python train.py --num_attention_heads=6 --vocab_size=2048 --norm="layernorm" --rope_fraction=0.5 --qk_norm=false --attn_scale=0.125 --init_std_o=0.0252 --doc_mask=true --max_steps=4303 --dataset="wikipedia_en"
Each number is 128 + 24 x the weight over its row's rms, rounded and kept within 0 to 255. Layers, rows and columns count from 0. Numbers have three digits each. The size before them is the row's rms in percent of the matrix's.

# layer 7 MLP down (transposed), 1536x384, rms 0.061, rows 852-901, columns 320-383
107:097107116187072136103145114141130132141135138148078164092174132109086144067131136135138166103155128124114165104149130131094087133160148111132140124122108129147124149122098124148131137094148129
094:134114152111143087114108106132154109152123123150090106112152089130113100128116118097109120111110128132135124109120078131129125095121136128100134134124147131168118155146118119114129105121073125
098:153195110164104146114160120100103158098142143117120112085132149137137136107139126139141137167121110117116152126109128150125159055149105141122121082154089119173110128124167080149108157163101087
100:093123149102137133127099107102146153106109128119140163133094131109122130102114152100090121134195168116117165115085127111110121110098149124083122127132124130102115200115088128149131104135122123
095:131165167126127118157127128114112054147176147135114155106173120121159138150166158112115120147083121141084123098141142162137140122144131162132115099122119178072082119086120148178183108115150148
100:125143090156113109124178074114105107115137151124128152139116114090196128135070166117107137135167119113117139128116116131161156118140142100128171115112131104130140123136128136125154111158096172
096:118131133143131155125127105154100097153100118090115121143107159156133152096116155146137155094136072123128127150119154128098134119148165147138155122117132115133141156127201127126144145080152100
096:195136097154130158106139150140111140121124127142089134141162142137111116151170125102096123104104149111148134154132131155145098133130143153101109122130112084143133140142122171111125134127149083
102:095111138191113149142139134089117160144133116182144142108125104145141119139096141109124147145094143132163137137112098163107161118093138124149129112147082117143153107122145104111144152187127088
092:102141102093109130164120138122157124118130133131145110124135147114137150119145154127133096098139141124119146122093118128118149087090132160101131139145149130136139153129119133165114144158151093
093:140112136161104168092153149111112148178160164124156132175097147130105140103141150143134126108139098080152121113150140108138166132072134128134119121186136086119115137169127115145089117064110126
095:144120111107123158130135121121156125124121130134105159119108125134159097148118086129108132102065102165108122112147092135104132175117126139111129163117164156170127182122124084100124129134139155
100:106097134107068095127134094113116109134131099117095141129106129146160151138126157127133093140106124135107110147160136144144146149131094183133152098127124122203139178178127105075139143095054106
098:116121137105115094157157142148137105148101128137102130117100103116111110109109107101167107115131156086122116147110107155150154118112170113178088139104117151139122160145163111091112191134106153
093:181116140107137159114150131102112148118143123161170146079151173133128127101129114131109111112138105087118109136138104133117125126108115116150141105132110114138157106138125147094113134116143131
105:098131126137116146101121136119136146089118131171161152122142072090170098150117078096108088114161132099109078155121116119126115116126138163140118136131127131124102104133106134115163177128090156
101:148148115136129112119149176176131078103077162118109136133140142125166118126159100087131102139152132098087138117117131137141112147143089135133142131131109129102094160156154128138120154170101151
101:120097098119143131108088118143105100135140136155155135141108119143181154124152119126127150156108092114135120141109124132123096115139131083122106142108091122150146110129105130140131140138145104
101:090174122145143180117198102098124110146165116160110136163134137122076140146129097170133120164134166122141139089110111114131129106090101108146153095120139146078161120069084144141077108093150135
095:137117149115102140087100144159145137139133153130136161119162104131141130107119105116093098142105136128132118121170104141117165155180161111095107116164121130139113128134141113149119177138106138
096:127074130090145100156113179136163139122121133130071165109154131184096140151131142080132117105119153145133144075128131151134135096157142133173144112155126143132123115088113150116103161112111134
100:130134135113113068090106111159101163130139139128081127112093158096128125106126106140154117158127139170135132144145160159133115125150111086138118138137140111108133122178194153149130160146097131
105:135118135144125141114115140123167161139146129086138131148110132129123117152152126175114117117107173105139106125096082130117134117138173084122121128133100204115091136128135119149150122085147119
101:136141093142121095152110149116121139099133143175144144131118131167146105116119149127162083165093160155129097104160146127117095117131073144128113155105143129151116121118130097136139133104089162
105:133098131127098100148181088171121117122125113114156155111161111187177134106116132110139147150163138128124105131125119116064133154165143140094107136109138143158113105173172110084154131154168150
099:122096107150149157121108071123094095123155130109155165118121129118149131129121167148172145085160144121177113147135108140098156156139093108137138099117142112145090144138142146134116104130127120
100:133127121130153188124123102102148139139100135126079150162121122140151162097131144137133123146112136129125103122110136144120099130118109131119106151185165136130100104105138163106104147154144161
092:119147067161124136110079104119134119132128108098121122124084126098098133194127105158113114146148112154145140117094131102120132101116109111123138091123147082128175102188134128143143154195113127
098:131159103117130149126189140088141117145186155159148129167144172174115135135155136106161168161127128154147132153171129104143141137120162115090114123100157121098132152108123107106127109100087131
110:103127132146181132077097112151146110136122108096156103116141131118141087120164118104103129140102139142128098191150118193107063081149149141084092117082133136130167140139140086112121138142082136
103:150134118123128140144100124170143164120146116141139104167128115136136120140082163116132122135156098155105123134150107127133139184101130086114102079115136158155106114151135147110090145084129098
096:124147135108148079132165141121126147128148137124119129115107119129117142134097119131120140104122122128161133122113131135142162118108150099117094179177118129136151097152105126109119106096153165
091:149118080084111149101132104122138137151169167146179101132156134112163108143152098165139084155156185140114132147119170145092135134134101135142110131133155150153109122129094124129121118134125156
109:138156106111168164106146115102116128109136154137132169177130110101091154145119121128150141133191119129137116080108103101125112102076114152169119122127116082162103126141139113179133091153132092
100:142161167119134164111145153147137113118143129118059153142140165129156119129097161094119128156111141124151095105150186147139133113146179123106176101106112125105149117120130083111143131113155112
089:087155118111105146099119111112154186133149126107155107122124212100130140099127121118161202145101149106127127121132168131121130130143132120097160136100166174132144137143127119109147155127126132
107:171136096125119155100126120098106106106104134158082140122130118151113121151126108130159113137165167111145156107153140123112125136102120110111155154100117159134113100114150136150111123118112141
097:127084114141146115178115158146109100166136100154116179184135154092133109118149180123128149060125117137143167157128154140088100135125118140082156165137127114167117153112119112090122124105145175
087:140144142135110160155125121124143160142130153159154135110130111164082159137117112150111131115129153137120087132135137105120132144142141114081144106120126189125156139126181181122136149106148150
102:134159114140123128149131159106133154109101076109122069089092137118114125163111129113128148114109141132120122151126168169154121111153075122132136141144137132107093133084129155122097134114143143
103:144135100139109162161137142162139109145116145135122198099119140107155116105128134111157148102086146096129113124138109148175105156112138140084125093157101152134134132085142136102151109090142085
092:160108147166118094152117123130119177142154155142084114131114126143130106153110121131137127192122134163102115138129117158126067132108113123133155108151132148122125169150097157186123117108110157
109:119148113130140087142139099116075124140147142106137141159124130142128131161111129103117147095143135115161175123105137131114134115137127137153152115135126147101122159114118166089125113144141114
100:120129149098117115084136137128176155151149129136151161179121137172138150176116097139176114140125120088121116089094133145130125115192130134109156107152156101133117165119148148138097121115103118
100:150133115138148125149128131118106163136149135105097100157100132129136153106135105148138122134074138134123103123125077125178115076138108151117084113140112108133133118141148129132117110142138116
098:145105146124142106138149133136130093134093121079129121153123129128117116114113085148134180116103120149153103155152133134152168145122162085128148139141139130128117147089108090135129125132124103
099:126124138147151129141147162104169139145098121117123102128079154158108150133131126108154121131156120144123146103145135127136112120128115160123149106124093092126121129114135093137081109072124103
099:132147130155160146120142113095098142131142147145142137128142117121144118097150173099147120139135154106119135106163152122162110130070112089129145108148120092062172118142140120123148138115135127
101:100102107128136126144138121141126098063146105128156133145100139167157147147106107164112129120143132109143103128131137114095073086145121125127117163118133146168122129147155151110143133061113135
101:133165146124146138136144172105124146101185124131140099128121154149139127127160125128167171130105102108135107161167112145141164115118137177157119112109130121112105082124130172083114093141166121
# layer 7 MLP up, 1536x384, rms 0.0773, rows 853-902, columns 320-383
095:107113075093116170109137122137109163103121113071154138104127117146140142163130131134077154147148103163096123108141149076124145138104130118165157142126131150079114111130149101134119144135149143
101:135128164115168173101104155154134138179140127150159129137131130130104076142167123080151116148074170171139125111157126135122140155106152155082121140144122139152149176146087127109117112144155138
109:136129129187085130120166166142105118140123140135123135101126151153137143156144092178160157153070119125137110151137117136145096147154097148176121180132109165162150062132142121108151136135132137
099:135117106129129173139174142129150121146120143121120130126143140125067125107099124123198123129150143120144164166122142126112090155105115134129096151112105118145132106151149147077069161179109117
100:154097166056126135122118155126134127111096101124149124100118104193097135122124106183144103095077128128115160112171108120137109144125134136147098106113114151133082114118130148124103171129145125
098:152120178096107114110091142141116099147099131197122110158111164140141082093122136069134129105119152132107145110144089145150127105135142149161107087152062114150117171114112121108109112158154138
106:140107175116067119132107105142139135136101116145160108105123121147127104121070164151181124149136155151119173119138161089109101095132093100094097142163129173145126109129094104159113155132129174
105:139143128097128101131097121124148142137178139086144112135133123108116109145132133121076112066132079122117116133159144106129157149145132112151110090127101129109168088149182166169100125138127083
096:122118129144135132131108196116098112159152116126129128100147107162125115140142103141140114172134154120107103156129156103151094131139142096126111124114106123130176119139118151132143157099087142
099:155132123119154129137091133147109127086138090121107111097158132153107121146137132113157178133133182159127151080144126133161120114166115154093109150073105176110145118055111150105137151129103114
095:097150181164134098092124105075125149142122174087133100134118125159136169119116178166132136112124150056155143149140131132155159104134158164118098141147125154096190112123130110193108140119118110
096:100131122148077110137129120109135106128150114131068123159127121092137128079128166131127216138170142125133154118112123117117134134098121149146074145132147147105102119085128109110112117147134122
105:152124109144153125123122140113132148094102107145130145139115153101133158128140165190122137117124141098137186106144153106122095142153126131120138127138149110075116141136061180171155101148144093
096:153165114141141142102119182138136127109088108117074089118143132147139141145091108148099118128128111129123156086163113103139170126172147187075118140118146088119173145120130113107121161101081134
096:110112125105168113165143137112142129141119182116130101158125125142132155125098136119122156168125147157095167116113149124134156096126128093110129118098108092106140134142199157169133162124146127
103:091130148129115119110108126175143139164170175175141126157113091176112125158105153158125134115132102147119144177123116130119090106104163140137123114126160142164118135076127136155133112106156133
101:112145154113137097139139094133150145160128162138134099104170140123089127113111144122102080121153126098110150121115177065168107114113106135147157153143162164109105127141189108126127145105160173
097:142127119115159083091130133176135094158172127113107141118143120132074123152106185160144166146131112125129151166135144192085172136098093080111135155138172122132133145139113134138129101141109094
097:102125168133180129130118101076141105093114096151137086147168137099105141133118160111148132108129166131099113143086141100140113150086128138118122132125153114119158156119145156163118089129165145
097:126163059135125164102143098103101096147175145116117087137140126111148134105107131111155091147108068107162114137141150103160111154093150127099107147086172115086166167133122145131128105135129106
096:102134126123144149112082088124123112081109136142137088146137119149151144111131134129126137115109131111108118115109091082137108133124128135120156121130165128144122091087131116159137143095155154
106:122129122137081132143156126154116089086155120080135116132163132147146121115119111106117145146112153145152142106154127118151097159134132109107153127128135114151095135168147178165123133154157100
098:101149121103134162117121130135102094137130126103081075126131158084120144133155173145140158092116083142151083092102129135115142118153110140118112135159140116139118142149153136100138089188122117
099:086135090127145130114123138116154098127136174142177141139157113088118143125114098208139104079109160136128111137120135166121072093124110125111145165146170120105125112111166130161097102156101085
107:133186131124133097096140156131117143093088123149140105162110092111100116152131107124139093112135145125112114117147139084134109144132130137161139114103127146105192096160122077121141186125129150
100:133154147128115079104185139137146084108159145136132145129138160094113125172151126161123094123149123165128136148160095133141190156134092164149111153097121107115149096129152152133178131130136121
095:121141107136157139158141124095140123148116139175103126152164156127134119116119173056148099130099143127093142136143156123144102150149115114119133114113133135161112142098135131092138151089131140
099:172131160119117130135112141140107146117131126067115127087145129085149071090113144145126084091147161113131153109099139170135116164156053104167114125161084140131112133101123105107108125144124117
103:149146117125126139120159128151148126167111125113135122098124141157118142129148178124163138129119121105131175062125114096137155133109077174140133138159125143142107158158144164117096148112183126
104:151136126118094109155068115125147151151134150160102151164115116099142110119129124137141112089100164109122161150142117159128112131125130114131149120163106113092146121093125152128123132138112162
103:153085152138075147144131112146134123131117068135131112142128154135143163106187145110119132121117090174131127160150142094102124138126133117151127094116127171144117154096140154150113118157099124
091:127123148106111125124107137116098123151140080148118145143162155167124168110143147104079153144110132159094134084146101084184144176153126122117119182149122095113138165108150165156151144155163098
105:113113135128127131143115129157119152157099101110132106090156095164163111104142107108135130115073154108144148163115106160139123133170153136075143117095123164124141114099128117112106146118093140
100:122125137114128097089128094118131119148126108181153119146116111104089151142213118147138146122130145164103172137094101120148117120135118102125118129099134099138149101132129150162134102151107132
089:134096156112131126130105133121129161144147128125160163136134155116147097139181124110144109131139135102099132142148131131157112103102106096143107184147110165108129151131131131105120104095117128
097:130096164112152128132117112126159101185154106094144114115127102171140114112136154071138158123138141129111160075106172140126157110110123102146116143138103115117148169132139143149150115117112122
099:149147159125069117087099117110099138112103118095111139149117150125120153145113086121147119154193093140173102111129146152106152171170154109128088173125146135151155114125160091126150130157119118
091:129094128161099108127116160136140114158151161124127088122087085089136115126132203098113123131137115133151125116138147066133144123135158132144109118101114123099147104164172106135174115153152151
102:104103128124142157156120108140127078152123137150134128145100170114137142121138130155112114130183068152121106154127091099149131156175116090099132127123101125176154152127096110134172080117136107
102:130091155101135160127093099174146123135132154134152202088129157099129144108077119112125170132110118092143148125115116127136117124131095137122169114123153105117149168123130145119137118115135187
096:131127152147128099122133082102133127148138102110168139095153112115116117141131130103113104092123124134126121098164091118150145073112155087069097138094116120120147088103157141087134142145102140
104:136108137108131153134102174116151125111112131156127097140122099131125085153168155098101149145122120143119110132108094100160121169155153148133122135123149108086134125130138107140130107129134133
088:197130092161172127148135105108107116126101117131146085140166168140109148132122153108103108136133166130114157127141145102129138116105061133163097142137089113161150131166113121134141089141125141
099:087093133157086166094119118122140136099095154151180177150195141143089120160120131160115118163119113148088166111145157075137129148106142091111173094101114129086120148138131152162159147151122159
094:112193154106130170150153084135140126137151094123116159125102134123124144109128153158091094151133094111140136132141149135117105131135157139166111077130090125177136125106144140098135127115121083
104:148142120104091160169112128115073138118135136111104122167139143130180132095112154139141133090114120116105077101105133099124134119122137110114160123140156176133115117109121105095118149150141137
099:127148136087133076101121143125111118166096094163084097138102162144109127114139145147121112124126149110118135206126128153147135118134086129101113148142116128181092094119068138171138121169152101
100:133107154122142163087109176096165108157108130144156139129130114121161115145136123129082103102140112170120133124141105150178132117150093128166162104129106123122153141109101125138114178138124095
098:119122109159127145138107108121100115128116128138078119116114123119156125118087145134118172121090064136117126136189141156152173139131122135138107115175138099139114140133132130125091156115178107
096:129114132123169127134086113181150129133107118148150109155145125114134091192134136153139152116125114094100092144147138119104147119111126123146103137145089121119117132082169138082149115106123122